Weights of a small GPT-style language model, trained from scratch on English Wikipedia.
Training: a variant of SOAP for these matrices, 293M tokens, 2237 steps.
Each number is 50 + 15 x the weight over the matrix's rms, rounded and kept within 0 to 99. Layers, rows and columns count from 0.

# layer 2 MLP up, 1280x320, rms 0.093, rows 1184-1238, columns 128-191
34 44 06 56 37 57 63 36 78 77 28 47 58 44 32 73 76 53 48 36 37 30 36 63 38 53 28 41 24 67 41 22 56 43 36 58 49 77 60 41 46 38 32 65 50 19 68 48 46 94 86 35 69 42 37 56 48 53 67 43 72 55 39 72
63 32 40 39 68 52 36 55 71 37 38 49 39 37 41 59 63 38 55 58 44 51 46 56 45 41 35 19 65 78 21 44 42 63 54 57 39 77 55 66 48 45 43 64 72 45 54 32 55 56 46 42 50 63 36 43 52 47 45 66 44 55 26 59
76 56 45 61 52 62 39 53 69 15 83 58 50 39 70 45 15 58 69 26 44 51 60 61 53 58 47 75 42 66 43 40 65 49 57 38 72 36 46 55 38 46 46 33 64 37 41 50 53 59 49 30 33 59 60 46 40 45 60 51 22 64 38 57
59 32 47 74 50 35 71 55 21 21 19 70 70 25 52 67 60 47 73 36 26 46 49 57 76 66 41 08 33 63 76 41 47 54 58 60 31 51 37 47 62 60 35 59 78 28 51 31 53 42 41 64 47 59 40 34 56 39 47 50 68 44 66 50
29 46 49 29 24 61 73 48 47 57 73 50 44 55 28 42 36 39 66 49 58 39 73 54 41 32 62 52 25 35 41 35 52 37 00 79 65 81 27 72 58 34 59 30 48 77 45 77 59 55 35 78 29 75 62 50 61 61 54 71 32 70 46 50
71 64 22 35 40 49 44 37 45 25 61 31 45 52 70 57 63 64 46 28 58 45 56 30 22 41 33 49 73 51 75 41 51 64 48 46 59 60 40 55 50 49 45 54 65 78 35 55 61 35 46 69 51 69 33 58 75 70 45 58 49 54 71 52
59 43 36 45 43 65 49 39 53 42 39 62 63 31 67 41 43 69 51 60 56 49 41 47 60 57 47 74 31 49 75 38 77 44 40 54 25 53 60 54 69 48 57 42 48 62 67 76 43 70 43 58 56 69 47 58 49 40 61 32 70 52 64 38
65 30 73 45 44 56 55 44 62 30 33 39 38 64 19 53 51 78 63 49 48 26 42 36 74 59 56 59 58 54 27 34 55 40 08 46 42 59 49 83 45 32 46 39 54 59 46 23 39 29 37 22 64 69 45 25 61 52 65 48 46 58 31 31
57 63 63 46 29 47 43 36 26 41 58 51 32 47 61 54 63 31 34 69 49 41 58 65 11 33 52 35 41 36 61 41 37 64 38 49 45 54 45 34 43 45 65 61 44 77 54 44 60 37 32 50 57 69 62 48 53 38 45 47 57 52 35 60
34 52 31 81 43 46 51 37 38 58 94 35 31 38 30 30 50 47 36 70 71 55 41 69 64 62 44 59 56 68 52 38 47 56 28 43 30 53 51 40 81 60 44 43 36 56 39 61 83 81 25 35 34 39 31 57 53 26 57 54 61 38 42 41
37 25 40 67 31 52 52 72 80 33 42 33 44 69 50 57 50 47 43 50 43 49 46 27 73 64 64 44 40 54 61 42 39 37 31 30 47 50 36 41 18 50 54 38 41 44 58 59 13 70 32 56 34 26 49 47 62 40 56 41 40 46 43 25
63 77 23 62 48 51 61 25 59 50 48 60 28 58 60 51 69 67 37 24 43 74 45 64 43 51 42 60 24 88 28 89 65 51 45 44 69 57 24 68 62 59 63 36 42 36 50 24 70 79 26 63 47 55 19 39 85 64 55 69 12 38 58 39
44 46 30 69 66 36 63 51 67 59 72 52 38 39 56 49 51 64 45 42 63 54 44 16 23 31 50 63 55 48 28 43 70 57 44 63 42 44 46 55 31 50 48 68 48 42 47 49 66 51 65 92 52 75 41 66 42 58 34 63 48 49 51 69
36 61 44 30 53 49 39 33 60 29 59 40 31 31 36 59 52 66 56 25 53 55 78 39 44 76 20 56 10 47 53 37 43 38 46 26 44 43 64 58 55 48 75 31 51 30 47 87 47 56 42 63 26 42 38 57 49 53 61 61 57 75 27 47
46 58 50 50 34 47 29 34 49 41 52 35 47 26 61 75 37 51 67 62 34 48 42 50 06 48 45 53 50 41 51 51 35 25 45 47 50 34 37 21 34 65 30 75 48 47 30 41 26 59 37 73 39 64 44 34 50 56 52 35 72 57 67 24
51 63 70 25 46 85 39 55 39 43 67 41 48 67 40 23 07 67 52 66 73 18 57 50 16 24 38 67 25 51 53 53 65 67 39 47 67 65 64 84 47 57 52 49 67 21 57 34 51 54 53 55 21 68 50 48 54 29 36 74 56 49 69 64
54 53 43 45 55 52 45 16 55 48 43 46 43 54 47 71 61 46 40 44 23 44 60 61 49 48 36 66 65 50 56 33 59 53 33 42 70 52 31 51 41 62 68 53 35 48 38 23 22 45 32 51 51 39 20 47 49 69 56 36 34 00 63 42
39 45 60 62 51 51 60 49 32 33 70 44 48 35 46 78 67 56 37 44 30 44 74 67 67 61 30 16 34 44 61 81 30 17 34 32 48 40 55 57 60 43 58 42 65 50 43 13 54 28 46 55 40 52 50 22 31 69 66 20 34 49 41 42
41 49 44 54 55 61 62 57 35 61 52 56 32 48 33 58 39 59 47 54 42 33 54 61 38 40 45 50 62 64 46 47 45 45 67 39 67 39 55 28 65 51 68 55 44 51 45 63 55 68 54 61 49 52 48 44 52 40 66 30 59 56 57 60
70 64 57 46 43 81 28 52 61 57 69 43 64 57 42 65 76 46 29 50 56 08 37 67 46 63 40 45 54 65 75 68 46 67 53 88 45 48 38 40 45 42 43 55 58 28 41 22 27 46 46 53 44 34 52 38 45 63 60 58 71 37 63 76
63 51 31 68 47 73 39 55 58 66 58 62 21 24 43 62 70 43 69 41 54 75 26 38 55 76 38 62 78 43 48 41 66 38 53 32 80 82 45 69 31 23 58 46 75 41 48 59 60 48 52 74 42 43 50 50 39 55 45 59 28 58 86 64
43 51 29 66 25 31 60 52 76 49 55 62 51 48 45 44 51 55 50 44 47 54 48 31 46 70 42 56 76 52 48 52 54 65 46 60 44 50 44 52 42 43 31 38 50 36 32 34 60 37 30 65 31 50 57 58 67 65 64 36 44 50 59 40
60 51 35 61 55 39 49 34 43 35 67 50 29 54 68 51 66 70 75 44 75 67 35 23 67 67 61 38 42 69 50 62 53 64 40 37 58 33 43 47 68 46 55 67 60 35 19 17 56 47 52 30 40 76 50 45 43 65 51 48 40 41 56 46
73 49 41 59 49 63 75 66 45 46 50 59 39 48 40 58 41 69 60 55 59 43 56 53 41 46 54 51 52 44 32 48 49 55 48 55 42 61 65 58 48 47 43 41 47 50 51 27 63 61 50 34 33 57 54 57 58 56 75 58 49 51 52 54
72 49 27 15 61 62 57 12 52 38 74 59 44 63 15 55 37 70 82 48 27 47 44 70 45 39 45 37 47 28 51 18 80 68 40 53 51 54 45 61 53 48 34 53 50 32 49 51 43 60 74 78 15 30 21 42 76 62 77 66 23 50 38 47
42 30 42 44 73 68 60 12 24 57 67 65 47 32 25 38 32 59 65 63 50 54 39 63 60 66 60 56 44 70 62 28 26 53 12 71 25 58 23 42 34 66 29 34 42 67 31 35 50 72 53 56 29 48 69 30 34 61 51 76 48 69 96 71
16 38 62 47 58 42 46 69 59 32 47 49 56 58 34 56 65 48 65 70 54 57 38 52 53 36 13 23 30 27 51 61 38 37 62 29 45 77 56 35 64 51 20 34 23 41 51 49 57 69 74 51 61 23 63 16 33 39 37 77 55 62 36 68
99 50 67 79 78 41 55 21 61 54 41 51 20 65 22 70 45 56 66 32 45 43 39 66 41 85 47 62 33 62 41 45 54 39 28 57 49 43 85 48 15 48 62 38 46 40 39 46 48 57 51 52 58 55 37 56 59 38 29 16 40 78 53 48
55 81 55 33 49 65 68 53 27 44 61 68 30 40 25 48 49 73 33 32 50 57 52 58 54 61 44 51 48 72 48 33 63 38 65 54 48 44 36 44 37 59 46 43 23 50 26 43 19 60 53 42 32 42 61 31 65 50 38 40 57 28 37 71
58 42 56 51 53 34 73 45 64 39 45 37 46 31 52 58 40 76 64 66 38 35 65 39 41 64 53 54 36 50 53 73 40 58 44 69 19 47 49 55 58 46 28 68 43 45 23 61 35 36 41 44 42 59 34 40 40 52 23 60 45 46 59 61
57 58 64 73 41 37 46 45 75 65 48 36 23 23 42 44 50 53 45 55 58 44 22 53 60 65 44 42 56 76 46 56 49 64 49 63 07 61 53 73 52 38 71 58 74 45 50 60 55 62 50 68 57 29 50 27 56 31 57 53 54 40 37 48
60 54 65 55 66 43 47 55 50 42 52 41 37 59 47 73 59 56 45 54 51 40 53 50 39 44 47 42 43 42 42 54 49 57 54 46 41 51 54 54 48 58 57 56 61 59 59 49 56 53 61 52 42 52 44 56 54 41 62 31 46 46 53 58
47 54 43 37 43 54 45 29 46 54 62 48 49 72 17 40 32 40 69 36 55 43 43 55 17 84 19 61 44 49 54 46 67 37 59 57 50 51 54 24 43 29 58 83 59 30 35 59 56 65 64 71 21 48 54 39 63 47 13 69 44 51 20 65
70 66 40 37 47 62 66 80 56 57 42 40 69 83 70 68 07 57 98 48 67 55 76 52 56 54 36 53 72 34 13 29 38 67 31 46 41 43 60 37 39 57 66 33 59 49 53 74 64 76 39 52 56 53 51 33 31 41 78 34 49 74 46 45
27 54 31 34 32 45 43 51 55 47 53 43 45 72 47 29 45 51 46 43 90 47 37 23 13 50 53 49 42 31 59 46 06 39 26 76 38 53 28 55 76 57 88 27 59 42 31 25 30 38 53 44 32 67 47 29 27 44 47 48 29 79 27 44
38 38 41 56 53 53 55 39 49 51 42 45 44 51 57 70 60 58 38 57 60 45 39 56 50 51 41 55 53 55 51 46 59 45 58 48 63 52 51 50 38 45 48 46 61 50 50 46 42 42 63 60 32 51 57 62 47 47 47 39 54 55 30 58
50 50 53 24 30 49 68 47 57 46 95 50 53 55 53 40 47 30 38 41 54 24 44 39 48 43 53 76 43 33 22 25 80 63 39 39 31 37 49 70 37 39 36 74 58 59 43 50 29 42 55 86 60 53 72 57 45 80 46 41 26 61 41 71
52 28 34 08 28 65 58 41 70 51 67 62 49 55 99 59 21 56 27 79 23 91 62 56 57 47 57 38 16 69 33 57 45 57 65 32 34 29 55 52 34 62 67 38 57 22 44 71 43 34 56 45 64 55 61 38 64 62 64 16 36 67 57 39
55 55 44 50 64 41 57 57 25 66 57 49 53 42 52 76 49 74 43 47 55 53 40 59 43 83 63 59 50 56 52 27 55 51 54 60 59 26 63 81 49 30 57 45 67 56 36 58 59 50 39 74 50 45 52 71 38 59 67 71 54 12 37 41
43 59 63 72 63 60 66 68 52 38 28 43 69 28 54 50 45 54 61 42 55 30 57 36 56 49 46 46 67 13 52 57 63 63 39 52 53 73 53 27 75 40 55 53 49 47 61 22 45 59 63 78 30 43 52 33 47 15 48 60 51 51 71 65
48 47 56 83 62 41 69 54 51 60 53 28 40 85 27 37 32 52 24 38 37 28 70 47 48 61 48 36 07 56 49 61 38 66 39 65 59 62 31 45 30 56 68 68 38 60 55 57 58 48 38 50 44 39 68 29 47 43 47 59 37 62 52 21
54 43 61 53 53 34 33 57 91 71 38 47 56 35 36 45 47 57 41 38 53 63 23 74 54 53 45 83 39 36 30 65 43 59 51 42 63 41 46 57 54 65 39 67 64 43 47 08 35 29 34 66 18 62 45 60 50 51 50 70 45 42 45 21
41 64 45 45 70 71 57 27 50 13 45 63 19 29 58 50 62 28 52 23 38 33 56 62 54 19 64 28 54 91 63 40 69 75 40 60 62 52 26 46 56 57 32 60 42 19 49 53 44 80 52 49 35 50 36 67 55 37 43 62 35 67 99 45
58 40 68 41 66 32 64 41 26 34 64 67 36 63 31 40 47 37 61 26 49 58 35 56 26 62 61 55 58 68 57 43 42 14 85 65 50 52 35 60 43 74 59 30 43 62 56 67 66 53 60 58 43 82 50 49 60 41 26 60 42 65 52 27
32 57 52 53 42 23 54 42 38 60 25 52 37 66 20 65 54 62 64 43 45 27 37 21 43 33 57 39 51 74 41 26 62 50 68 59 50 56 14 40 67 47 45 32 47 48 49 64 74 64 48 46 45 35 41 48 52 53 64 28 47 88 57 26
41 71 52 49 25 38 52 25 50 51 56 61 46 77 47 52 58 70 64 56 59 35 72 58 37 52 43 69 58 72 70 68 38 46 53 74 54 26 42 57 60 28 41 40 40 49 67 55 59 35 79 75 34 60 83 52 52 24 52 25 46 34 47 47
68 50 34 55 72 36 27 19 51 49 40 57 68 51 61 71 64 75 51 69 43 44 59 46 50 34 67 63 40 86 63 51 57 35 38 93 71 63 59 50 59 30 58 48 60 43 53 68 37 44 27 54 62 51 72 34 68 56 56 46 61 37 54 47
60 43 62 51 27 50 49 25 19 32 39 64 68 52 73 71 33 44 58 64 54 70 68 53 29 55 56 67 30 35 53 75 77 54 94 54 73 29 64 71 52 23 46 64 29 17 61 26 48 65 55 47 65 46 35 45 57 35 63 39 57 61 22 65
37 26 41 50 43 78 77 58 58 43 27 37 48 58 28 56 38 63 47 99 42 42 65 57 61 79 56 41 31 47 88 45 32 40 62 46 62 23 67 50 62 50 60 48 77 80 54 90 33 51 66 47 31 63 27 52 45 73 47 69 44 58 26 58
32 45 35 56 52 46 57 44 39 34 51 19 26 42 48 55 67 49 45 31 60 18 45 28 52 52 54 39 43 45 91 41 55 56 30 54 68 39 55 37 38 18 55 52 72 61 51 62 51 55 58 49 51 47 26 68 72 65 38 41 35 34 59 68
43 63 45 47 24 67 58 51 71 51 33 54 46 42 34 88 62 50 19 42 25 49 73 33 39 85 44 61 51 81 61 45 55 47 50 47 35 57 48 47 59 57 48 60 52 23 66 63 37 42 61 45 68 28 51 42 36 49 60 30 45 39 18 51
50 32 61 51 72 89 10 49 60 22 61 33 76 60 36 13 58 38 48 69 49 63 52 50 32 73 51 43 40 45 58 41 53 47 49 28 50 38 58 57 48 70 48 53 48 62 46 48 50 39 46 62 63 53 39 58 70 29 67 48 45 46 62 56
67 45 68 64 66 47 63 12 66 46 47 57 56 66 77 65 48 38 61 62 52 59 53 35 43 78 47 24 28 31 60 46 57 57 75 22 54 40 30 58 60 60 64 52 38 50 48 43 67 24 42 58 39 58 33 36 63 62 61 10 38 36 21 72
57 99 33 56 61 58 55 72 50 39 42 82 41 65 30 80 29 77 51 47 32 68 36 39 38 68 56 46 57 54 65 34 52 57 35 54 35 49 62 44 25 32 52 61 47 55 49 60 63 41 54 26 78 39 61 79 39 57 62 53 44 48 55 36
62 48 57 73 35 29 45 82 44 52 34 35 44 57 24 67 50 51 52 46 28 65 48 50 56 69 58 61 67 59 45 36 26 22 65 32 63 41 36 69 74 46 55 59 53 51 46 23 45 50 38 42 49 34 54 42 93 54 56 63 31 66 31 59
# layer 2 MLP down (transposed), 1280x320, rms 0.0833, rows 1184-1237, columns 128-191
44 09 53 56 39 37 17 46 43 48 53 57 35 34 85 65 49 60 62 30 57 33 44 34 67 18 73 57 60 29 53 69 31 59 43 21 63 59 46 65 30 61 41 43 51 65 71 39 39 57 73 23 15 36 70 65 51 58 63 85 68 40 11 59
62 38 53 62 52 36 50 49 40 62 71 59 67 57 65 29 35 43 37 53 58 49 52 44 46 61 41 43 57 41 52 56 40 42 43 56 68 41 53 53 73 48 57 42 60 43 40 58 28 50 45 52 45 32 52 34 41 55 48 47 57 51 51 45
39 52 36 52 28 64 37 56 50 65 43 71 51 49 58 65 43 37 42 61 56 43 47 40 77 56 38 61 82 48 42 40 36 24 15 47 46 22 67 50 22 41 25 27 40 49 82 36 46 49 34 48 42 45 83 81 45 54 50 33 74 44 60 59
44 45 76 47 33 37 44 67 42 70 44 70 63 29 55 59 55 38 41 64 54 35 49 38 81 05 34 57 79 47 43 58 60 66 59 49 70 62 56 53 50 49 35 28 43 74 55 63 49 36 53 51 52 27 45 34 69 61 57 57 40 61 46 51
44 33 78 59 48 40 30 25 24 76 07 60 75 44 52 32 56 65 55 58 73 61 38 69 34 37 34 43 44 63 51 58 23 55 60 69 28 46 59 39 48 37 35 55 54 30 92 30 20 32 62 42 59 67 67 38 63 25 53 49 62 44 50 86
45 57 54 63 50 73 27 71 62 78 33 41 38 46 52 28 79 47 49 42 45 60 46 49 67 39 54 47 52 49 42 57 27 33 21 42 66 45 62 54 50 31 53 57 59 37 29 40 41 49 40 38 47 28 49 60 41 54 43 54 99 54 18 59
31 56 43 35 36 36 72 66 51 52 77 49 54 37 14 59 72 43 36 58 48 30 64 46 47 44 43 37 64 76 62 62 55 36 48 48 50 32 72 60 49 42 50 53 41 82 34 70 66 52 62 40 38 38 25 35 54 64 25 43 51 60 74 54
47 58 84 07 30 78 30 48 54 66 31 56 15 48 50 31 49 70 67 69 32 42 36 28 71 69 64 64 62 36 08 57 59 31 78 64 55 68 42 67 41 75 46 31 35 34 33 59 36 32 66 31 57 59 58 61 38 43 51 33 07 49 61 68
69 49 51 55 17 58 43 46 59 38 41 47 32 85 70 43 55 39 31 57 68 42 57 53 52 31 36 38 41 37 62 56 67 44 42 42 48 69 31 40 51 51 45 47 56 25 59 39 63 50 56 53 29 42 59 39 45 52 76 99 62 55 45 31
62 44 59 56 82 54 21 42 45 54 29 52 35 69 49 41 75 20 44 68 24 30 48 32 74 36 37 81 61 39 46 18 39 63 31 65 45 46 50 61 63 66 50 75 33 43 40 53 64 55 62 55 91 65 39 47 43 55 46 43 76 21 55 21
47 38 35 52 67 40 45 37 16 84 51 25 66 48 82 24 41 40 25 62 43 52 64 62 48 60 57 38 59 44 46 35 36 30 63 61 41 49 60 31 24 39 57 22 28 37 52 78 58 50 29 57 42 43 42 72 51 76 28 43 51 48 47 07
62 30 49 74 55 51 62 32 61 69 38 25 38 36 67 44 25 59 76 43 53 72 56 72 48 19 60 70 37 51 50 37 52 74 49 12 51 22 41 35 53 40 46 23 52 67 23 42 47 39 42 47 43 80 66 47 46 66 41 37 36 62 21 53
39 56 52 69 20 06 50 43 70 46 54 76 35 59 60 39 50 45 48 50 72 48 46 58 52 54 68 52 50 50 41 57 76 61 51 30 33 42 50 64 55 51 54 74 57 21 67 41 51 57 64 35 63 73 62 61 28 61 50 44 51 33 24 48
39 42 37 37 43 40 37 35 36 48 41 65 58 56 51 58 60 00 49 61 54 60 09 44 57 69 39 27 47 50 37 67 38 60 39 41 46 56 44 69 52 48 53 25 45 46 33 57 74 20 51 50 63 87 73 73 44 53 38 26 60 61 53 67
58 52 35 51 37 50 60 27 39 68 24 38 53 53 77 75 87 34 35 61 33 73 69 52 53 49 41 24 50 58 51 68 50 47 71 44 52 43 53 54 78 34 34 52 55 52 68 34 38 50 25 38 40 45 79 88 54 69 59 48 52 38 25 67
62 62 54 51 67 71 55 48 49 33 32 40 35 44 52 02 70 47 39 58 71 48 77 51 20 45 45 30 60 64 39 38 48 51 24 25 45 60 67 46 73 39 51 63 89 38 38 45 65 24 53 59 59 29 13 59 47 15 37 25 26 17 40 40
85 40 48 48 61 38 33 55 53 79 36 18 48 31 65 22 70 71 68 48 51 52 40 48 52 31 65 23 63 38 45 79 41 37 83 76 18 47 60 51 47 50 42 48 60 41 59 34 41 72 31 42 76 52 26 47 42 40 58 41 60 29 27 52
21 69 55 46 48 51 23 50 46 50 41 55 46 61 47 46 75 48 56 41 64 59 51 34 44 23 90 71 41 54 47 84 37 48 65 32 44 50 74 68 62 49 66 56 52 57 41 36 54 36 36 57 73 42 54 70 60 45 63 71 54 50 56 39
54 38 51 51 43 58 50 48 26 79 67 50 37 26 78 31 65 47 25 65 50 53 44 45 74 57 50 31 67 12 46 65 47 39 48 71 54 73 37 47 55 46 57 61 44 25 41 55 51 53 26 56 52 55 54 63 62 47 64 47 48 42 45 54
34 54 56 59 52 65 30 35 47 36 66 42 27 47 72 31 36 42 13 45 32 68 41 57 55 43 72 58 59 67 52 70 71 51 59 36 69 37 71 52 35 58 99 38 45 69 55 48 57 65 69 48 66 33 53 67 65 44 79 72 83 47 80 36
79 35 40 60 37 31 49 59 24 72 33 48 43 64 74 48 57 58 63 58 15 38 60 62 37 62 81 44 75 66 33 34 37 47 58 59 49 62 58 62 56 32 67 72 56 58 21 67 33 77 61 36 54 56 61 60 24 24 61 51 85 41 40 42
44 50 46 50 42 57 53 58 57 31 66 42 54 58 65 44 46 41 47 53 55 58 45 54 55 57 55 60 47 67 50 49 59 61 55 52 46 50 53 51 50 54 54 43 43 56 32 45 65 49 34 53 39 44 67 48 53 49 44 42 47 39 58 44
34 45 56 66 52 50 53 72 47 61 77 44 52 61 39 40 14 44 60 65 66 48 64 61 49 45 57 43 47 20 49 61 49 50 51 69 43 40 66 65 46 72 53 44 43 48 64 37 51 39 34 63 53 47 67 53 48 57 43 41 36 56 60 42
60 64 45 56 45 49 40 56 59 44 55 44 31 56 60 38 65 42 44 61 56 45 44 39 68 40 38 50 48 58 45 54 60 54 45 50 40 37 37 38 59 32 47 56 57 59 33 58 56 57 42 41 59 47 55 39 49 23 46 64 60 47 50 53
52 65 47 52 56 39 46 44 69 68 73 20 67 40 51 57 62 47 57 59 44 50 66 37 60 43 41 27 70 43 48 46 51 63 38 58 69 50 32 37 40 51 44 81 46 72 34 56 56 67 42 53 46 56 34 69 58 69 46 72 53 57 50 75
64 52 65 72 79 46 54 59 45 61 64 47 55 13 42 55 35 59 46 41 49 45 40 81 51 61 42 39 41 64 41 18 48 64 53 57 36 44 64 87 60 40 83 33 36 45 54 50 67 24 56 42 43 16 60 31 22 30 55 49 28 59 61 50
42 38 38 23 53 61 49 46 56 36 59 44 48 43 47 56 45 77 20 50 45 59 45 71 43 33 57 69 33 78 67 65 64 33 55 63 36 59 57 61 45 42 40 37 65 36 83 39 44 39 25 40 42 81 58 63 51 18 55 74 89 65 39 55
58 55 72 67 69 51 42 36 40 54 75 72 44 54 75 32 23 36 48 51 68 51 44 48 40 56 56 42 54 42 62 34 17 54 22 62 23 49 49 22 32 52 66 41 53 21 44 28 18 56 25 23 70 43 62 56 57 61 53 51 68 36 52 37
31 47 71 33 39 57 40 52 59 44 65 47 50 48 57 45 51 66 56 36 66 44 61 28 61 29 34 34 45 46 36 30 47 60 49 38 50 40 43 44 34 32 56 52 47 69 43 46 72 60 45 30 45 55 48 67 60 68 47 47 58 36 50 13
67 71 49 71 44 56 58 52 48 36 73 59 70 79 39 64 50 57 28 43 46 67 51 50 60 63 44 67 71 32 52 29 48 57 57 66 63 53 52 52 54 58 20 39 38 43 23 26 39 26 39 26 50 54 43 44 46 50 33 60 52 57 48 41
65 58 40 42 45 66 33 34 31 31 36 43 48 38 57 46 52 50 31 59 23 31 54 42 26 80 56 72 57 46 51 31 39 67 40 12 65 38 56 51 73 50 59 59 52 59 38 59 61 62 49 63 61 53 57 82 41 51 39 59 64 73 57 42
51 44 40 53 54 39 48 50 51 33 52 57 55 50 40 53 45 59 48 43 36 58 55 44 63 41 54 52 42 56 42 42 49 56 57 53 50 41 55 55 46 52 51 50 58 42 53 50 45 50 41 46 36 40 52 61 39 51 57 62 45 49 44 46
39 37 63 42 41 59 30 29 47 77 53 37 60 36 39 26 29 71 90 63 48 52 56 46 68 25 80 49 46 49 40 42 35 51 35 32 29 65 74 28 71 34 71 72 53 54 33 61 40 71 54 33 25 36 55 67 39 21 54 22 41 37 31 59
61 33 26 69 47 45 48 91 54 70 28 55 42 49 54 49 58 53 46 45 43 64 50 36 18 51 27 53 33 60 68 57 50 51 55 73 67 53 43 35 39 33 65 30 58 32 79 59 49 80 57 40 83 74 32 42 48 29 40 49 51 37 28 50
44 38 72 36 63 47 33 74 44 70 52 42 43 51 81 47 55 74 47 52 57 34 41 34 49 44 57 71 51 40 40 39 46 54 37 47 68 60 64 45 46 43 56 47 41 40 50 33 34 57 35 43 40 07 57 59 42 41 29 67 28 51 65 44
53 46 53 45 49 53 55 48 55 49 53 57 47 54 43 52 40 55 50 51 55 49 47 49 54 44 54 53 54 65 53 53 35 49 40 44 45 47 55 41 52 44 54 57 48 49 55 50 53 43 47 50 52 62 57 49 52 47 48 49 61 52 52 52
16 35 58 55 21 52 11 34 65 23 64 57 71 45 65 39 56 39 45 51 74 74 40 77 77 36 66 54 90 39 50 43 39 52 67 41 19 83 33 66 86 32 66 49 48 74 67 68 15 39 43 41 56 55 34 61 27 61 61 71 53 57 52 65
52 29 28 69 60 51 76 69 50 47 99 73 34 53 53 42 62 54 52 19 81 52 33 46 79 22 46 76 52 85 72 38 66 74 35 31 36 45 34 39 33 83 47 56 48 67 37 64 47 56 42 50 56 81 60 30 37 60 44 51 37 67 31 48
70 36 49 56 61 58 34 49 61 40 42 44 58 51 42 46 32 70 48 51 67 44 38 56 36 75 35 72 50 53 47 49 19 36 42 62 37 44 35 61 39 56 51 55 46 50 64 54 54 62 47 64 48 46 60 36 60 35 37 55 35 37 38 32
60 34 52 51 48 66 44 54 53 66 57 32 42 46 71 57 36 42 59 59 48 39 52 25 50 59 54 39 51 17 47 62 44 52 70 62 34 54 43 34 48 45 50 71 45 40 70 56 52 46 42 39 47 59 40 39 66 50 46 50 36 56 39 49
45 50 33 37 43 27 59 97 79 58 42 48 75 69 70 45 67 54 52 46 49 60 53 61 59 31 35 56 70 50 37 45 55 18 59 36 52 55 27 54 37 46 62 30 53 56 26 61 86 46 34 43 41 54 52 47 44 22 61 53 35 57 53 43
48 52 63 70 31 53 68 28 53 52 47 35 67 41 56 34 47 25 50 60 45 61 21 27 51 70 19 57 47 50 44 50 50 34 77 64 58 60 49 65 33 36 61 40 51 53 71 59 27 37 53 42 56 67 33 23 73 47 56 41 05 59 67 39
30 83 65 64 63 46 24 58 62 56 56 34 19 40 42 49 25 46 44 50 68 79 70 69 62 47 66 64 22 27 63 39 55 76 57 38 34 36 56 60 44 41 36 75 54 60 71 80 65 57 55 45 50 19 25 47 46 49 32 82 68 64 42 29
39 70 19 35 33 55 37 70 57 37 57 68 46 52 48 38 57 40 71 51 75 51 70 37 56 33 55 49 53 45 52 61 79 88 42 64 27 60 28 50 31 33 42 56 27 93 61 49 55 26 44 46 56 49 59 31 52 94 54 16 45 43 37 64
65 56 62 45 17 47 54 83 40 90 45 49 65 48 53 25 23 44 72 72 36 40 68 48 43 62 79 56 68 85 58 71 52 40 28 86 60 81 46 45 46 83 41 49 85 70 51 59 46 47 33 26 30 32 49 81 70 50 63 31 94 39 50 49
59 40 48 62 46 65 41 51 41 70 51 29 48 56 66 29 27 47 40 42 55 40 30 13 44 56 41 51 33 38 76 56 44 54 54 53 27 70 69 42 55 31 59 57 48 72 35 68 43 55 75 32 56 44 72 67 55 29 46 36 68 39 43 45
35 45 50 29 15 44 74 52 46 74 49 58 35 50 82 46 62 42 68 56 35 56 45 41 78 10 29 38 54 64 55 59 64 24 45 41 48 36 57 57 47 45 28 41 40 36 81 47 90 60 61 46 51 61 81 59 45 39 74 64 67 41 41 76
60 39 59 49 55 84 56 57 52 50 32 57 23 74 62 23 48 60 66 28 50 57 47 42 70 47 53 54 61 67 31 56 60 34 61 32 52 34 45 40 45 62 60 56 50 59 64 45 66 54 20 18 47 33 36 43 45 41 35 57 53 45 56 89
33 45 27 53 37 74 62 58 53 46 50 54 57 54 56 36 55 85 46 70 47 43 56 45 53 36 74 26 41 57 62 65 64 44 64 64 47 41 72 50 34 40 57 33 40 56 44 48 57 68 48 46 52 48 41 70 44 57 41 74 99 55 36 41
53 48 46 51 40 67 27 53 54 77 44 22 26 27 56 76 54 31 39 83 29 35 60 63 36 41 34 56 79 30 67 21 22 60 57 81 50 78 49 59 12 15 40 54 32 45 49 52 61 46 60 62 42 40 47 49 81 24 81 68 63 53 41 63
56 70 66 42 56 73 49 56 46 67 63 59 41 64 45 37 49 40 27 47 71 65 61 61 39 45 42 40 63 52 50 44 44 73 40 44 43 51 41 47 40 58 57 36 51 47 47 61 65 27 53 68 83 49 33 66 57 53 66 30 34 32 44 55
81 26 57 64 43 54 38 55 60 58 22 59 46 61 45 43 39 41 61 61 44 46 39 65 62 57 27 65 68 63 61 57 24 59 34 41 30 54 43 79 32 35 99 63 54 53 17 32 47 55 61 59 44 72 76 47 69 48 76 39 44 77 46 52
86 31 78 33 35 43 35 53 53 59 59 62 61 39 52 72 87 68 78 53 55 63 74 52 70 69 70 58 58 49 39 61 40 69 39 36 74 52 58 50 60 64 84 51 54 76 64 31 20 55 33 37 39 40 61 32 42 23 42 53 27 93 66 37
72 68 44 47 39 28 70 46 32 70 64 63 44 52 46 50 36 52 72 57 37 64 46 11 27 52 61 55 65 73 58 21 51 32 55 61 58 27 34 46 58 36 24 39 54 45 56 44 43 49 58 45 76 68 50 29 55 41 45 54 53 39 65 58